Weights of a small GPT-style language model, trained from scratch on English Wikipedia.
Architecture: RMSNorm before each block, untied embeddings.
Each number is 128 + 32 x the weight over the matrix's rms, rounded and kept within 0 to 255. Layers, rows and columns count from 0. Numbers have three digits each.

# layer 5 MLP gate, 320x128, rms 0.278, rows 84-91, columns 0-127
135181147139146097115121135089102105163152124141162076141126132171193116134103139100171151108074160111136171138067191104093181168165116169141104134151164141171178116143155097126147105136145166122094147140118129161164167171103163078183143084111185104104148140106133126122091142131134117141147133072161107123151130134141104144151117096124097143126147157167112151166137167108171049142115
121144128115104126158115099159116164128124154142118176144165170078125142125093119098049090113125201176120126146126058162166136161179124136087156134137111133107103136133169123137131160169150138169113151119136117147174106128105136212129148156137222086113187143172151187093166175123124168130147152099078145125062143101120140147096128104139129072142074118145101143153132124126117095125091
141126107134158184157181154108131095079138106114158113105109104179175128126142105139129142082166181134085207098123108098121136166134149149118111111080113098176069118152143148121120063130081124138146109095127092049144169102100098169126134142133140097167163118095116149154172175148050102135181102144132125139126088094089122140098108159142146133106111123134124155086122143087087179087196
151125140079154165138110147153101115134126093165143078096125125139211114151086167140157133076167142104134163114114169169134161129067141152084228129094051144127149157104112136169155089080076123104094066066132123158114109106136134093069153078093141086107108155152183154132077118085114150126104148130186158179124145106154131113147124116165099122152113133128146122121165170113098168122109
113135138112165124093115104194173188079104126069144139113191170093089192123108162091076141109126087147129162081086144181072141135089192160093141110133167178112152173155105125091142140087140077115121151111099130149155163150053169143141158112109130108131105145137184127131121032136170087129156134155131088114131125125124136108099112166128212181158115118050129133145122095068112122157073
129149193157146164181120114143170093175147146119143107128131081165119143126114096143134099215068106140100104139085182182132137107147132084145144165143092154086174090146117157133088164137081177181158120115170077138124131138058126068144098144145146142121155098119198142114103148139147136122140164083094148134117116141084155186158132131096137115121209140141113175133198160124185083131174
140110163201116095158089199129166184184137136166053052158142117119133120157136130139144201127097088127113120125123167111107155138102149136155118117076198058126131098102085120173138148089073181108157134177137148123154078125149125071152189090112120136145098116057120129052147181112103155140134115170164095152094036124121033088137094138073084101156133114107121139163138189121110139157102
137098146165147148110080067087149154146193091134102072122118103090100096182140146089133107152181164109197103115139135134052123149118162147140173101152140140125095150113084053132124143140066193126160103103135119133108109129175117125118153158113168201165117090164121081135097072152127111032113113159157104138114097192105148122105124133091137180147122114127128126167141162099115131111160
# layer 5 MLP up, 320x128, rms 0.264, rows 84-90, columns 0-127
055142117162154110131094070126108091061132130183141201117123085105139157104101099091107144131149145103109133171101114150103113127165162127121123177152134118111186105116091133093129118094109156111112144104186092132090157173097146145103137093149095131077113165123146139157151121160128144145082100147146198174104166128108057139128093153160144105139135156099149135110140077150151118130157
129105132172195180108102191083149116135121161194142132133193143127167173172153126087111112128162108145144148137114130119140090137114157148084104099103113107142130123123071165152138136113138091141080132106084104141159085155127115067127117106127121118100182121125141107145140119108166155080110152150150089146151113087151078135121115089109111182121105174206092131148133132107169164118148
130202192110087137097074087111119083194169101170165151145052125136135138143082133119124126187134128117176087157126195090135215159135155102102073131105092160085126152112141102106122065125153204131159117126106102131174161095130147123081136080113050125151143190137087122090150110118091093129145098178135152110090113091113131147158108057162142137166145088161122115185147119159135184099151
112131163168182118106112108034128140116161108170131087138141125116098104146123166149092110128078108161109091090107103095136114113088170209104116137147186169075090165153139097115060171145071058191129150137098108095178095162143136136121129167155128136164142166092157120131151117130114129147193176121188044104125141091134079121149086139066107145096129131193171182111112092098159119105138
098126138132039076140158175103145151163167118188124145140108116122080151119153178142126130143169093135115089143141167183129088153119132201148127175085117109135174127178171034167134194131130117133112159103119056118047117153111121098131173115146137137193124088154088121106122112126194105146188059095113135130105218103180111099160130113092135139170150119107080128088175125129139103112091
148096122171093097177137113120110139128121156108097156121146154170126158198129112141124122188129028115170152157113127175120161102167100087185070103088104088104132127064161147140123096193141135144120089138125140158122188124164132147134112169092121134150115117195124165165146135104117077110147129134146150034135146124162155147063137199172115118145164135082085123130114108109121064111150
166134171118126165146188178114121132125177148078124082042103147142162196110115088154111036113151125165149095144123124148131116136135113111115143182138112178122120177144213146135089107185136122133143167123129169144136126115109158099149094139169076064141141070154133142126138121162159123120150109157073147107169126062101169113103169115087136084130145122137102169118133110155135081111152
# layer 5 MLP down (transposed), 320x128, rms 0.272, rows 84-90, columns 0-127
160148140078135134123052130150164098133109148088147115071091154084151054120145096150153154111190120111110093130101088144129145134147048129125153116123105114115108095169130104138119130124119053126130123113124095083129133122174111140175137154173121169116135181091142170155086110151153171126127106117114144070110163101087118188113136152131126138113056110099140131024057164138144059152127
114064126162124127130116063101161130207120061155066161109099103143112127174134089155155134127128122136155104127102134110167104101099096168070120157143149150142119106121138172102134083139139100157080088128123139090133113139115145165107190097084121128118140136185095110116148162119105121146168135101108141098089123101149157155112111155155065126110105146119101094102143106160134162129108
141076138115050135158127112152145129166155063102095061139164152138084139140121125173107104109134089142174119144082177159105083069203153160095177149157062172082127204095104209167150129168144098145171091089134126084198118073159075111149228089078142146133168120094137119163096155146141175178133083170134149136158097080145111117161105121197139142118127118161107139134151168157145129140076
062154190201127088079152165103138139126076141183119169085109159134066121137123083104189118168078102182139081103150184169118065169132094095110154138094154103183128118126097110114113136159171110121130140158128137125143089120094117153186155138139105152166113108119066102110131140146164151133166107173143123129154125104141102177153118151119105176116137067163160150235144130139116163182048
128185141207136101117145131116176057182120085100126190186121204122153075102087105112069124078082136159068167109132123154182077131126139090110140121058158126154136193114132092161138165091160106136108110136138132127110073174153169162119127126095050150170119158119131083162131092138149155145086154145041127123185095106142164107141147143056138175100088125084129119079146144162156136121157
130138182138090170106146072121182039086120139137125136209131136127101108116126125197097136149126068175120089131222169137168110125115110104169117093156066172125121099181183141155135101184117156116132142135147085124123158132138083096111141165162104058133155163153171149098095118109092112063115126131144136187147111145086154145135085060167100119114149203118159139198154118141156069089099
188128156122152128116122060138142142176135162141141102136156116081099105127093124164137163188112134140098130120132161145111121102102146078167145170102199075136115173113183094098121101129138121117127158061087162167170173111107041148121145090128081186187112170148105103153086142115188170092199182067153077087098087098101116078165149125144101143167097092078121138121150157129132099158112